{"head_dim": 64, "intermediate_size": 512, "max_grad_norm": 1.0, "schedule": "cos"}
Each number is 500 + 40 x the weight over its row's rms, rounded and kept within 0 to 999. Layers, rows and columns count from 0. Numbers have three digits each. The size before them is the row's rms in percent of the matrix's.

# layer 2 MLP up, 512x192, rms 0.0841, rows 0-281, columns 48-95
093:525464523496432486491511489482475415507483498546576519519531494604548500471534444483463545464508545452519535482513520491455462463449490511476459
101:461433525522560439474473535491551505580439521500482494547526544480490520553490518527481517471516520518513542427476442454523453509433513520446483
117:484528440523487599524501510501479541513481427533451564513583508499519442509541423511554489587509516502535516569572397501438480515443488455535499
091:544458574435511510418486517574498511466543553500479486504456515532539461567485524520428531500468524487628470488526518507509486486486538501440505
100:501487462438511531531543419501568534518568502517494512507393522561450469506556478558504419538534499580531535552503450486516485573465515506467571
102:534477508590497504530533511493569501480513557552511507454479511452470612540464555548511531465477490503502474480552551395502471470467519404482490
093:524471433463455529481464476474519440521501471538534496466524522558525535540570509455527500456468466445533455532435593469582472501499421547473531
082:471553464434408498500504468499485524506504442521532456527476445441440499476517433495465503464491468500454519491524494538466570488596517523505448
107:520509372535467501483528443491473490494555481505528558567535561456489554521520420516545485445433461477541508484496513433470456500537532521509519
103:471434541589484435523496436458527501476550524481562503528519493503500513544463413519517498533489535474532516557457499488481548515497490500502500
091:465548560527560486482429489467471465440531465523569515462477493484522533493446533478454557442512469531555538541527493468595530537537499589500479
105:451556448524548536528507459505469529543420492501493539465510450569516513505538460457411508540491469500481423590522504517520484572404491480456497
092:506499513492458592521487515521580488531558500526532575499469493454521476462494579504451562580566484394468521554488503464506524575435548559499492
082:515442449532500525540419527482533420502555550487471495485437501492595441609520514553578504506484492556472561500490524475491481486522448497535492
098:498486472505510523482506523467540511480449545570458468507498509483502478513460458509533517476484518543464510519449467477446517493579521549458546
088:411494522527542581519536516481462440497426465609522542462480503420531525455523500516543555577518468423508546483547511476537475518498497427476543
100:530517466444522503435504513550496599554520510463585529516555470519476522517466440402479578496520515555442490485510499528479535513418576446559467
098:534485511482429467550566484506497437424527344522503509499505505499474493533527545496548466480564566467477430512560455470490494490504515473548510
081:551504463530520498474503493424484564504449481493525500501524430522396524502438459524493475450450479448495485496581513507522525509519520405593520
086:573416442493504458515497367485486537499499467497503530448514520449472486518505565506509515461509470505529515534466479424461508533419516489459459
092:578544449497537511525488442504504536462474505526508442581470546537559467535556506496510471499427440444604557516496441507472482410489449521455469
115:523434490515489495495513504480481530536507496500550477425497531571515486442474593504504523527528491522483512609525509462509425533493480482607509
119:502502532493476545555549505526500447476543477470495595479490547522504486520506482475553524506468472472438548550498482523479431512516476551450491
104:417464474455511549361475474491461511525449529435490512513511555560497514444455505418417474529457516552416534450455565520526472515460543478432494
116:540617480492409520580512448483486461465523502503555503533485520526542474494484576484533522469422555513571494498441510566488523397523410467533508
108:473506467517463476427458472427491423605556448593461460513480429546480522444486552491515458530486547478508486525536483493576485539453502493521580
099:461496450466523475564507555498531454488499538521460528482477502501526496562513457428561495538528505519535544478462530453472462495524511534497476
090:498529487443472504544469492515470434559503520458550522413450431527502487469441450577541576482510528468491531453537488476440551538441509482493500
108:513553572576485567518546488492483449407508507566497469497502543471510512481478562518496547595484542535498449467440546525471610494504546480455525
091:449558535544535452480512413483513515496511442531457476546547493469596510526540586480509539506519564568434553493433550510521442466557474506517473
107:530476519553476533483503539478549501461455536511578485507457525513632505510512458491470617418511500529495507515464499472469497486588459566453567
108:417464472560470487511487595421435505446501501502494477434509548439419545456581540521508491506472510460484476526477445520539479494448536517536538
095:448498483523483548515510545532541512441488549477522396591524454518476495508537465530426516553468500565427544499496431526526457520449509509414488
106:523496503559517477485540537499535524555525570456571464512479498470479455515445565519435587500530549531500558519564399521434534449509469563502420
101:538487497511544503477460494574461586531420526500488457487510425486536457456471509480549478473586467563500457458451492528590515453520573485480502
100:443596464528552533536563561535536478535476510484456447506504513482537457555506474482540472556457468503515491575547482465515440565567507566495525
124:558482486521505512429558511479445537487454456461483461537534559511530523489539561547441467451464502517436531517469459462440493498469439483469486
099:504512472511524490487519553508452375539425423542493507472473545569413501436536499463533477528470500468455466502500460516454481513477492516458487
092:533570504550501508495494490496470544537547483440446497479429562500512467466536517515466547405420536430474472500508446499584555590543546452591493
088:514449516513542538468563506538557522489580470500547543466485521466435471458489527463495532495549396494481484455522505468515465502453486446508542
094:478468579516491500483470484521552492427538512560522467485469503553520523598513497523455449480432526464522535547465486555448458518480524495487495
090:538522508471468481546505569488480503464538461461444463480564512479511461514476528469558497559460498507464557555464467436496451521465494491528526
094:538500449552533506468536534601491476468485516529465520508407535517497514571548432448504478440462544559526471535445433485509545516488421457388455
106:544500518520520417485487478500474484467499452562554440509481514583443463507466521531525498400493554462480463525470552530511439505500444546517559
095:522575515490512543532517417484479438506483549503586465474457519499521474540525505450540492501466489507573525531430488495481496542522421452572486
102:532518478490503519499523482480469568473530552455519508513557493423506466482535541494521455506492456444523574519502496554485482566495557513504492
095:587494506504477431497522459559502556492485504536475465514495513447534534572484445498528574496445505451462508548464520572573529522470498466539557
111:523490454455490483549493518541478458510475477495548505523436463509485495523522478437516525478595542496479441516485506494495504504542530510508554
101:472508437476494486469422420475505557480511532496451478480478528417497432484469473583482473519521535445477483501499477530453495538470503485524467
106:513505511480450572494499516480442567512550554434514459529461490436488495517504505441445518578459549511473439619459502522484550549520545498572458
098:489464497569490490506515485514482517536513542529531466514482456519483551559498425527552498463519480477504497481514524561505508466537474545496460
096:464486548523480482477554468567533443479464491493548469564467524514460503561537530464544426568512488519499514499448504564511504533538550531487516
090:513478492492525554471492491525478408478539473564503508511422469503495612521515493489506511478467467475513488405490575493489507487521512524519473
107:500516494504542484476457416490487521487520484550509439497493443357519462594516455586490578450527416528574536469433527465446543493544493506504492
100:447472430505502467458519498541546491587471544501525512365505519517443519497548508495507508488575501434477428499497546469586466495521513461492509
103:522493576538565556479504500503519502534507470470517469430474555544461471474537495477453478554472470476519439533594518603508512495469514462490527
092:367390502473484463533461516524513416546498503455491503541474476557451508474500456542420530460504498542437493437465494462517483512495498520496489
085:431537440475467489468534501449496460511503456462483494493507526499509511486502526477548567576512488444447473528519453515535411461468487571500498
093:447499498546420477534499487432425451473445475437457526512553459484467498476512491473552435511519471478481418525548506487424519491503515449529555
109:466528515467514593512542464508489569518515579489499613495525505429477477536532497491531378526497484505455494518523440510433538487448532517467589
113:425463593405567515432469522502507477577534411493479408518520470558488509467480540485539456539524537506483495493498485498472492500394490506437504
097:477528555470422529503486476446497543555570494514489538438427490498422488492535493528542447495544494458475416511515466555476493539520591525558430
092:551497507479493474502523491506512545488484506582483521501453534499463432547485511521459529456524473527530497554472454494534468492523501446541454
096:553590497520435546473449571452426541441436525477491506512598547430543469474544514474512427450477499531504581571496469560437485510475417517536453
109:406506537448471473448492424487515442542484575501588530513450467501444448520451458555446505484462510511476471530535497458497515542524486512531427
099:539521567439540434514500539476535514503504498445481566497453546434477553441489493601542515538503564541536514499533488526495520495517516492463479
093:461370427463519540528517512483522399524470436514493452569464453484494561535495544486498553481515420469538459440519495479504471470458431512492461
104:510558499475503460553507516446470549464565458523521496398501597410510479484486433516503556530518459459471451516529517516456515579506486532510541
101:542542474491452544455540526508464462548581509490549469420517446465496411489486500488501536486464513526578580494455559503511495527442507450497479
103:470520500448503484525482496453576578525600447505376513503458489500448479476458462582545497535465472498472509498446506511473438548474526452462542
107:472545512473472575542480556489495454526553463486503446472559489524511572467560501545474495508493561423484481420555518464516503506485484481488499
105:511504532470430453481507502453534606502507457527457536475531517490529541451493491520470536494533503497454529567524528499397502546460544450516529
103:519514456526505545504525465430521534576497510402555504515449517468508471436551500501437478505531434462524395497488469525497484488474470524500506
100:496482511465608539520503547552533476423468517472559433509512584538477511527463533444527517491473458521579479510455489558545504489500479525494559
101:495455505442522449533512482473512458483538502489473420574537418539540506566515523531493488478525449524480547421483464477566616515506500521423478
098:486490491477510487562510413551483488549458537537474465570529463466495522488435468462473515455565443527450487468569469496534458479490536454509496
098:512501496541515436493518444517409548525491487509527491496544575589525454509461522478526504485494510533517516577489543556497460496488469479569507
115:522472511501483394519493448413493459467526455513481463536550428521497450515459505407470469449495471557608468521454507558518518459507526417465466
101:595481464515496523526475482503513527524555508426542554484519600527510495559556490527537463487542555383508513485583553486467505457527429447436502
098:441454459530544525474509492477549469446448536432518514544535519568499577526424515500532520519532441499476551485520563537461565567530527439451463
098:533415465512521533543489456498489456466537492560498560485463511521481544511509548547465557498510491506586462491458539557555453470560501585558466
089:452502442521488456490484543507473505560518542603574505505504430539523456572577447463513604455535604564569472475481469510551548529461469499471529
111:498497502500529481451496505491534467478540571500546465551537587516554470491434508451513478510490513470464539445441492477553505502548526470468536
107:468488528554530512497549557512527529522485489463460511507467516473453553519532471437484506470505532541546528449588570465519570492567495427503516
097:452463473449451479476494456522498512572528477497486456500540491514430518448463501538441541538538475485523491503538484515558458512466528488551478
102:472563475478521543453542517491526481539491449475468417568510496525452444490501514538486532491529519473454577488441503488551474430436463414462548
102:533578437571489545561491559493486522517436502449508526454575552475545490527544495514509475481517537461532488508539505477438502483419462508524516
091:553475607483560469471441579463512571568512512465495500519508527528478509465463486552542513532533533493494563533497516498421524479407551477507446
096:504494511533554546499482514500490505561509518481518482556529487462563480502503512459500508568522459504495477489466491424518492527478606527469469
080:447483447500564572478570501454521545584495571472467582474495511499527458514514482523466459549525539487497502484524534538439546500438545453453463
074:457519550517440510496520524524468471492530477530467524506414523471496531539549488491521441511499481528479530538515532543413505416519509486536533
101:500485543507547472482484483463454390464507501520459474510545430445521529476430523530574537489442534475475577518453452497539455473505551484549649
126:484477517481479482432538488465556460455474522494487437472535506564585465539514483527506556443539486495558518503542493425503542461489533532514449
100:525513478480505489459476482526590474468523536566483452523523527552515460486548453491452521500384482497507463494530521531511499587495551463571522
105:473579525500557605551528467477580499475546531464487510515469478481471462539455467501515503518512471549490493412527529407467557465554511555533530
094:569484575536553509481511531519535523577547531435485521443518538462478545531500526526505547477482490554495551566465496464550488503435500476484469
110:457542532517402498477506404546441435448519572480490440521503529521492550502507484524484415507519508528526486530483473525484513500492443463549513
105:500483515472534494449494516516537496568553470508508461433483521516464405437518502508472523531512595498482485501535502522538471547464541560487468
087:522519486541588532519491557450465518456526513490491439478489480548549513453610543423511498548519484486490445496499527449413510475474418545455468
123:427461479499478481554553517543490447545477486509494541473494401462497523498531455399480497498530488490481485504498588513549519463448494468499476
093:569505465497531450489489532495539522511534556536469507507468469499505531479514534440532473532470554590520484501492449503465526566441498478490541
085:451535507516536493435541530460509515479494469568482464552481518573544548509471543491479479513458494484517489482456558546513539456492457506416487
108:450524497466419458513510453443462528433519486513485510470535510564545545510450519522496494451514510497467456538490553575485478512540571461550538
083:526507524517534482454521541520529446421567530546588569458486518466555499477516570496517511565526484401538505523523601536508560533526468518503517
103:497521533489476510561502497559487461500501483540529525544461426452501412486564440469479501531481536548540562464493460531481527500527454518547465
092:440550504490493491526496526548440492470529554479471445484467477478546500507469510519537462519436541512459479434523423539494469526451576527539405
090:493521560481439481479613561569560589513516505538511529564535428523516557443469489526496450499473477459528491431491516571461430474524485525422503
096:543478439563515513538521497552577519527491489482524594501495459507474461473566583438503526485580416476458470524453510580538441518514516531476501
105:503464484463545498468553536509493500417537485505476398566501556507562514486486420395522424569460486468455519447485471474492541447527551556495487
090:491500509431515457483511490493477446495519493464533518435486562546446493499493545549541527503489483502511508470474484475405439483447543442608507
107:577524450488505500512533443523532549458471522594505509456489555452490471466465512490466513476513496451442559464501501494492476508420498452481463
094:491575529443542478517509531518484417510467482496484503464465516477517499411477492434509551482607510477460457490470449526539485489491517515513554
080:508450466519478543476485503556559496536439460490566511515505512437460456573528441503520540396515451478467523463566445529537496409451469533527503
111:489425551466535560472502489549538499542493482507494506448457451501491583446542503517498441533488566468521492491437510527482576441526464443510504
092:479535495414440520476516526544505452477534476515495471474394486493500550522536521564445596486522534504556410455486489496552531445467475499504538
075:501532482485516485506526580503519507531482525534463508473532482549529495619459512468514488538519499422459461486522484457469464548498478468522411
096:484508614510527479538441461476482494425552508464515514476492449483607484504512498489528465483510564487453529502471567506445472467569553542545406
092:486522543468532472507524544492471512458483521509457473555439478433456438531485484488503507513511528512482593480462479491458498569538518449523529
084:502564500513491441482473526498474562519474485570419467488520460495607544532501567453439476466410561562453575546433476496533452483563451491490439
107:510489487448513452525457539490462502528488479538542539436534487475412472483514516552428438550489464507513513496444531460517438467477570489503481
119:532482482475551471494576421605450508564553455550469457483497391516463482424486492486532533541515570502412514533498495481477491465449458448457551
112:539540484508504492481500463505400449553536484507499419508559457466551494528512518432473494480476522485561493426506505440484486472503485464549589
113:504570504553501463410529564492508440484553483504485516543453542449480468568508531490532473553507477569516501473547459486483491488570503523508592
114:451489521520554499418517480557508470518544399519497520440479546438474555485529541415460461562498481540524475488520562517455507503507536511539474
096:513469532508503595483534458520504488527476507545449428476420472545434540511509503478533405597500496518541479528584505443471577492467468503440534
106:586479477478447476523509443478469551508504469434502564468506506520481477529461433539507490511564471538537445570550420562509462514509471461523446
105:516539626519532467492535458520516583488485554458528515608507505526501475520441499520442545428495549582524538578451471542454527455547479432530443
103:543541532546560435436494482538490504599508514485526533474471507452540451424443491478451552454531503501525536526500457485501471537486549456551492
086:547476472434477422532443444474455482512536521522565539521478426546518510498521435434464486443497479525512456522525472502501485435471502465475486
093:501550534489541519520546491491566510456491465480527466550502442465532550494529479587500491524428464537426476535475504491560569514503542482470495
117:521484566469483525532496537526476463486512519490462507430477514470508502498525517453469554481500518451418510485454523457471463502490505509443516
106:545448541496464531469538417452526513499567469454501526555531505454484515429473394457459412517544463498476501529507509614477496525466550505486485
105:436463535516537451571463509534618543470571518543537531439519410519432500522524457429471474491532558597413479445506448476517444519551476437442456
110:495494543445513497504512508509452513511509489557535442429458505518555576489509558460525535448467534506512440476412515503497506430477463479509463
078:541454514497467575518523451470525560544569508495555484497517529485494462473483514487535466509488474457599525541517486543461527514558468470532540
118:523577511505484480559496555521506507497522524517510489418451509486500500577532466535502490448453502525508443496541450487503482467489420518529583
087:547494425438493470509518472569483557502511567478465486498461471525573488503507437463512500470525496530491495467511498458542471498546468451555608
084:492522558539430492529450501496457453472545553452581461547466421463537495573518489466491494391491455541491481467567456492497481510428568524593481
106:528521480495458527495497484552494550516494459496465481468533474523484491489504431481465467506459512501452492530461555459490525532527507451549482
095:487467479476540492501629571417511495490422568490484489438518465413449476452432461504480505510511478472481470506568458551530514530496588504426513
089:481506487505555466490429514481606505539483543503456441507535521539476462510464557496531448563538499574480521498516490454477483586448553470494476
110:516445574436488501493435486490465368461481521405468532473502462572451504491546557473482478531551564500430568468472432529545452456448512492497504
082:561453487551480601495488514473499509518518482529437490507496529514484511484524528534483492605442435557532498573567452467426497444510455497495452
095:535508432563492444505536458507462556524510404504511523534498576460583514489513506507443489490474475518497479471477459432461501575576434469501458
099:509483478527472576501426523454524534535533508516454534446450505504482482559572499455490517549506567525585523545533509505458536527501514542508493
110:544550580481448520520405512426521505518491538445502494441540552486566506482456530490470562490560478524478539504474537488509475471446480483457445
089:488508418498535447531522559465446532520477460480479552524514494500506561418450503442485504476576454436415459421506467504510468529521537493505527
113:484504531483529457479548528473425405463482449482459437527428462448537544503518534486472516444475472490508493442432521464537440479541530470530470
091:532437427508469469486524517482534499444547555525482543429485445540446491508529500497508496463519531503493526484449489529430497507500528470497472
091:503480436528545546456487489515474511522479504535580518626520463508501518444487564429553459574512552572544492553478485442430520455482497487526498
105:510519525465466545562452526505580530601496582488507518501486485454462405516466464491568530524519476538498506450531530533435551496527438523451408
087:525484535443460464494499561570520465499495510511527404547508495443451539514468490605514479486426493499621483500451525452446444470517501528503486
109:429468440468417471487545506464493553475521431467462522446489560505491480450464488508529497584538467451467477455441482510526485501549489446527519
093:491569541469517489504505492433572533474568527502430527418540519506525432477509511556530555476565454495446434477438539446467519549500476571510558
100:539457555476534486475495433434470559513529510545481513494567497475519441445497511485454508496553471467488452474470558523473465516470514485522476
104:525491499394454581457529483450585539462464524540474469519478544495406431431483460554468516513522551540517429511500417537496532474531501516489458
084:486549489524495548503516469525469504405515443558531481530551524510601492567510491505549459530455509444531500508483462539542532484495495576507497
090:487523522525525485482443554502565477436555474569524435570414539464464491496556501467454566490530498575556483514511513524473539492576488467553453
102:557496470545488546474538525518515488522476457548509501471547468500503485506588473462509521486521461479484462521495492489479475543434493511521487
086:505480512473480406474449489468440516424403533469544497530513468536524488530478520529501584441492438535540519531420501550532491494528437495468418
110:459493455478426461544463460443470506394473542451482487546548544430482470482442473567514498468488494475494480541461513531491533488509469499574522
098:533522500451520503548453509486511469576452520526518491519523523468441503532448527585518476438574501547487521480508486493504553450487509521500485
101:436450533472573519464506567501497463495546513468501445501486509491533525507512573441544530456489534521439500442513595422503528491458470461425514
100:528480425466431420519529400428539523467470501520550429415444566490436500538453510540480536439489497455505486505490477483598445467513502500579540
106:522517537490517526469539503577497531533487580534492551451442480414450489506517517506450476561523473519513530439531520459492523458506535478475511
104:435568488540475529480466473446496574533405493553559434561425526528479491518465465527513486502426454502528508539381467499518468478485513510574459
113:496487493490536527500508476502496437474455527491551540512550510424437491506528557491434451504452474482482457439472586495478456533507498503513534
100:528447467458503496494546544431495456465527499471451422524555496521438511519502485476530467436505535495537518527435440590467473481498545522485518
097:441516493602596515521554515511526512488597473486497484467487535557425550437539408450445473549513454574498517463467515492445513456494515521444453
097:513514543457521491466586415535462511493474465430553484489541517514537540550456469522458449465495475518506521524506496534384551459503536564555445
107:467488571405566480515485504507503480526499555508485418497471498484529531486490504485539426440452506520454458484509491480521464483495506480414522
099:576466523483533516475473492509512517518450527498538549453515460465541467561489528486491459511492497483478516445510457450478534486480500515517472
102:506518467489508515463524507559465432506527526549477520558524481530498523458498519490562512483463505462538555556500513578425511452415573534519521
083:524436538508520501492492552459442453470481484489506434558525490506608498486523517559500517509499507526484473451514511377485472504491453506444438
103:461541475499556531509519474457512510530456525480491471485512467567501484513468504473493503504478589555532439538432473528539562515485503460544454
102:445505475536539478454535564506570435566462557507523530470471462523473501465497516514484426543478534502507447493510534542468521534525571481486499
123:534532510498452513478523488488514510533468495578526446567437496478471499545493437568567542456448535572598578549507468474522576489598488510499547
112:462439439468521502550461536520567526527562520527483542529491474440439550472506542506508464528561491518512475455525493470551539488449500485513494
100:526477473544409466503431513445483536426483503495532499446449551531498526504483521475547555468511506505539582471508520527534494576478571474461459
107:495494507418480516477532433502461447486511471538548447451448530597530580528524501510513524520475555458523497524514569559481489477511450421520547
092:495480475509468556540540501506493534483552422536512504582582493456533499449477490594504411580486552479515505469517450439489506487452511479503531
091:469508478519485524439542539549504499459521462489442462479534485526408459522551508464503479523543492495482455486503470516468487514485555470517498
107:456541514525511470536518545509505386437452436466495511442485412511422490520504446514521565475555450511543510570590458551517447510535417490550491
110:418519484516558425497465533504489494464535522512502534419566577511553560574466557544526432450484432459502525458535513409512513442604470516522434
082:490535553543551484507520599514544415462565521390504502459484556459491451505496531467448526501481419542474502519466523479481567534498439494461520
107:556485506526510458534548489499513482482532413524598498506599417563476494530508500450517416444441476542528427505550488563524503535517548553534491
099:516405492558480431574512526453469472565550513539559472503491531448481516493461559434544491470514511570507533461498565529481551472498530472513514
099:459495476543496572508545497461491499532525493481466549512464577493458488472508446505504484523524457469550476485468527487496536541533535578420534
098:586506459514471456493534453479477557468479477570503525573471475497556550510500582406535439563522497559524552531499546482499440482499547437472529
106:521512448471472400542420430428438564506501533517505473519502539456490499521523476551567538492447478495470438512453502504503496488518522572547547
104:496493517467519507519431410538475467517481515498514459527441439540449469420505593507525541517477419451546499532507600555508532462437458509489464
105:532518483564457489518485509452505586514549487482422496515462484530468459472442481491457434521538538540509437467544533533484518532549471415513482
089:462455476501474539534503465423477518496470530492454504447480567511558477513526469458561466558556474512468503515521552495479555528560454483467558
098:442509462529466419472481501537470534502458512493496484512534579578462507446454559540460493477539503461420503539490475543500488598493539425451434
089:538513540457555466515459521503521531571517550429450478469531516439498425477473449553430491513594489591491527577426498506480536465488481503456420
095:454452467435548480490531517524466496501473443570527538536557478488427524411456552482503476483501498400504450415524581506532403488480449532469486
083:483520511493498519482524500485513442521487549471465518549474529501550466477512499507445519506502436558504513555524492437506477510433578508421387
093:535508508535537539498479524561489538439519537512438512535498582378483475546529521466486506490498489511516482553456486436516489539442548421474570
101:572490522457490495439517498508512520482475515433435494520494525507498496499427569547545483500504463486543571457480484520462515473472534382509500
115:500494533507451519490537529552570483522516450566469502533496540514569514466468465489520447509462472515501488496596470476474529487491498462547527
100:501470497500451533433549524484477445473486481469534466495548533536510447585476509547506537399543517438537459549484426524536523459526506525528478
097:471498450477477519457550548469521469469556527499526529501494556503459476536544597503452468558455450534491540545501483494435486463462520492522519
115:481506508456435536525477449450521479511493458394457544564570537508445463467444447517494419471453494543528482464462549609468408500440480530530417
119:504432558443461525543505482423492518507535485477515546530492482511553513508465498523530527460575520536530493542520526484500545468497427561447499
106:488547491469530511473521446425456433553432462574435513504519520461502551541472518512489528441456508551510534541478522514527497462457509490449479
103:549431520532621531508478481470457534521554496539565516498488492533502420518526475503489477479460515508539572493465451459515547509450481514526519
107:448510522519534528558451463461506430492493483524495447454514441557464502452525510479472389505469494540503482462468447537447498484482514503511451
102:485575533462499504509448519541507497503505467508515528482520562450529529494445524500440616516527473494515585487459467450555450546527446566508523
098:515556528533484510489544547458461500495547535499528498541531444514460481505486452462522508488486474535506459555467501584526470534467547554499570
101:440537530542530534511480444469488473505547452553531534481433446500512518500524472462495514509568470498494447435468501510446548493462482508524555
103:516580501504449512543517528480503507437516498579470384507423520476512455511489545592509514482542431474467475482475553487500544450524495488528518
108:465498540512471410490494459433411478453499446492573442464463512522443494457504453486419560498520505416526457480578514547488555507499466501515565
103:427535520469481548544522557513468460584454488448469491492471539549549515468513465522531545523526461544521497506516464457529578474449425507443499
096:465548399495488540525477553480512544513549504504511463463517439471500559457494491453537499594516488497461492478563547485523507512406465487463564
082:482524492544503491529488477521483510462530472555573526487499527472541455478510515486492536530506508516503516580489491498537493534528466515431495
107:540520534520503483454478502464449453505493525462424483490413607509537494503528483625535487524558575470449496534497463575546492525475549501400454
098:544501550544474444460434536522453495524552515460461449504521451494456536523472500460509513442494505498477509515453538502492511485482529522511513
100:518460514481424489538514540489530489437486543499486430497433517491457474547558490525472504514512525474438463543440547489502508475577437500502438
105:453569488514502534482542515556518442450538495540525469457442435466424512515601455458485533515565538516541477450558513524530481495465467484487530
116:486477484590515509493500565506433479476569492507473628474481490498432510400539533496435430456475524442482493497498475524448442454512548493482445
094:421530501427443509479408457476425429520522499491493483602520506509505458555489454519503502517506481499529503592454458536535487495425503473500502
093:516533512514412521556482489411437526522476517540552488499470519534442425478557527477501502497565506516437549516464481541486500397503535536512444
095:493512458436482479494566479450566493516463533469457462550467485530458492505516397529468466524482541499569522476466461432605497530557560501519543
106:405498507499468470507488489473422401496452460582523507481501470524553562492485513543484529507478520500482468504511486530474523544528463497489522
107:534440519397477562490495560430565565498511485526442517509457509492430458512467445529424517502536553459548574489479459483487530488468487541467472
105:491458532530510478446457503498540574572590524496454524468515503559436466497490441521504509524532611534557484484514556531500446530477474493476536
099:558511461500454494505440514590445550517486470541443468521541480529489513539520510456473470462500501506466496526462456516503492559454557460456446
097:442532560534492489526544551465550537553479544449513567590527553472520466496500484490426540511519498441523479475516496555414502528554515524567507
106:419481457491532515443431547502580487572528507553514497497485472527465540504489481528380505426518517494511443477565523483521508444431522527467508
101:475475426525496492442577527529437542479512440495517417502601524440554518526473480442464476506501558533521476557438439530540450535490535549482538
085:520458562484530504514560530469506540483490484539524476555542511538506580538525457513530507468482499526532478558481487489492599478479504505452458
102:505403563489517484471481473580442508491562512486508461492540514533504418516469513528541566483491524472527537534504478501531529459513475541581446
100:483457503574499537544476514500597508500485457483509576472491423478457445518581418452465506456463523582463455499501453478519465503463510528510574
110:426619503432427473536494441524494526527481496486493553519536533513512530467531488470445410555463497528484496454458496491403451474477494458544499
096:475514513478514547513535506484480507542545494498552527554502617432449524476590460434490465467540534483470521429429511473527495445516448523405468
098:484506493493497472459415485486444477508467526448569504495488523466584584504442548518478477443486492471445476534527529491537443472565482529577455
106:472482484491502509520464553513581455504459447477460511573424477512488481524554477417497487538572547530495479431555497497536515539475547530407534
108:528581506543472488519563456429411500462508474541539558489494464485552515439493497550534531494455526465503514507539521452441480369516484445502493
084:569515477547523528463494471565530596511462451506449546451454521466456532510533563593556501507459477495466502452463541496562489418542442451492448
100:501399502482509524552558441506546609477475576458532491441480548573448546467435448499489459526492523473552484441472489529426475471490482506556493
104:550472542462436491496499505468447549463516474528472430505531599544508544483533506477541465484518496485529490532529557471547523463523437508489523
103:513461487464552548510525422536537472495456569501553494483524574486511438480450516514481502529543433479552447474501532479483484572480490499549551
108:479531542590490402507477507480502530444513482498499519567559492471575462480468452471554583497512544516449528422583456440494510444522562525568534
111:430493467490493547531439526507453585419525568534512528508468527518558510497525521463545534487499462460523468549478531432526513520477502558533518
097:480500515463572515485519434517588525555461471507562505565530465547490441448455530478435547494528478512474560521462480464483514523476507564514448
096:404495555449541529486482549454546520463522558482518579479489487515453493486482471536505514595479447538479531493494450418485496564463535512531518
110:446500402530436485483489574560488494506522483506485542485488505525473515478512460430539491464595526465414453472558512470459504455488486570541478
106:571556478442487499514461547560497485449509503515517461458416425481510497483515547527496493490436488538471475542534455464490424535498467454506487
100:516526502563545513508533512489566472493526552518599527455466462482497447527536411512466533427420450582545469492487422508449515547543481512524473
091:421538473475488543579501483449570539523479423543482447527504511566481517469516498510450525553487482508462481425506491478472465534456518521511548
095:483494494516520465523506502493552430501554616479446541520492495546488515490521575491453510486507482528599544420451416486505500496407473518492424
090:551467529524530482458414496461541516518438560514477492479500579566466474528499551500475476404565540524502533505432456520484561546458453429424500
099:537519493479491486480535512495488500536534447503535553451492513607496449549553481511462512489583448526532517575514491551462471489469478491507432
088:460578493510401510497483513488499538578498487529525516456547502546487594508523476450469501523487542551483504492512502443441497498510487582504519
115:563438437498459517537451519514495577476536489483498491444517516504515552521477520440500492479466523466451462397509500448489507406519473513511545
112:566476439497521459481528549545501559576493473503477464497530566447551521424555518450490538502518545477518544505438481458584440465433477447435465
096:488513481484422574450501483455527474518457424484444448509504499593471474504483520445541451539480516477459502480474528503494485475541504452495504
087:511531477514556534510491502489479489569471481462520500475476471467472492449470529544452472456538517497466455492488509509534462516477452460403451
092:475536462563453536462509580494471494449528476545506469531604439512460521519533493499524518480508506467448488483490546530458501502484464487454552
102:466544408513502505479483476565497525453459520516421453510518533484505482434522418419558521554500502539474506544542488544446544577483549474486544
106:457503451412476553435528471525503499507513547457509482568548513526511533437441547480453540502403476477459510478436561427439538512575533468518496
101:489459544461494451427498475459468466490529410544512453595472507509507494510462472503438572442467533472529512547442426558486538454446481523430460
094:427390476475481471390438508456517418539556452500510494524530495554526479501424544465519511462493544506429536469514448489516529585494563494458544
110:549487522564578518457423481519444485477403483472477505432430521479492546566579497482511505534526524499536482513540476551496497477448445495480462
107:522521589447416486511422474476502545537496549518513472508492493463558466497447541498477508466505503538517482516527502556522536423440490432445525
104:497453486462526543483476508482540556510553474419490533487504462441592511517494472560446535477452516521466518552572528453450533520487537494499467
113:490578490461506435523511456508449515538503528475509380484528578504512470554479477523632524428474488562555542549506457510508479509519498446532533
100:469451514544551493446427481456467478444478571498435469520536515490565488487524504503526551546486473550485471458583464413449528427478498522513535
097:465526537474483497482491495561499580496484475459465478521563586454427441564440473504522509558480493462538500536481450551507487557508574538534493
111:503509485592489535548561544509436430517513479458505546504537476468484544489521509493527480478498486477494450531549486477554578474532487537431525
102:459446487532475536611554477488456494424469552483518488456507460512538493468482484468507521482507483502387569482530548470480471544558496472522439
103:474512505487492577433464507443459495503459468492431529435548451519463514438450453418440496542505528534527532515492459606492513503470558510486468
116:509510503528498513485493482495609537455509530497577533521499464448525482499444497514513468537522488552484499533511515494488474540460527569516474
089:494495502518565528508502516464513475532514419528537493505438425552441486525524530550503438577549476621482512461501519425460537524506567493464461
097:528502495480539511486496491484490539520482545496469445452503510492547440390494511541551483529477466510492556548488515480419480457542500522476446
094:481495566525523502504548517451526509468473505501491516464533559512538536486485530576474434452531456542522470513477549456514500471490457530447520
102:536481513490537532407443484454481509512506564535532556497564523520542458423509518538417511503489473517507480505488480489469525542586512505470481
094:529548454475511491565497490527450524477498541512517515421489513447563470480536570479617487539464541515541465481492543537499486412514468466458441
103:547515453536488567560560457460508466484499626486476422405510512490497530464487461554545473479566494480474518457473456479515476497490463500514564
114:525485474499559477479547542497473516440502541477551522456552523439558525491475494495529514501484524514461540475445432449641442517488510461451506
087:518473495509520514461516459526507488521516525482524482474554534577531487411608518483542466530491503481568503504490492487411557525435569480524596
085:385466563479503466565492550497500468451568555542464520492494483435516513496460519483543475505523509467496511460476592464513479523458463502546557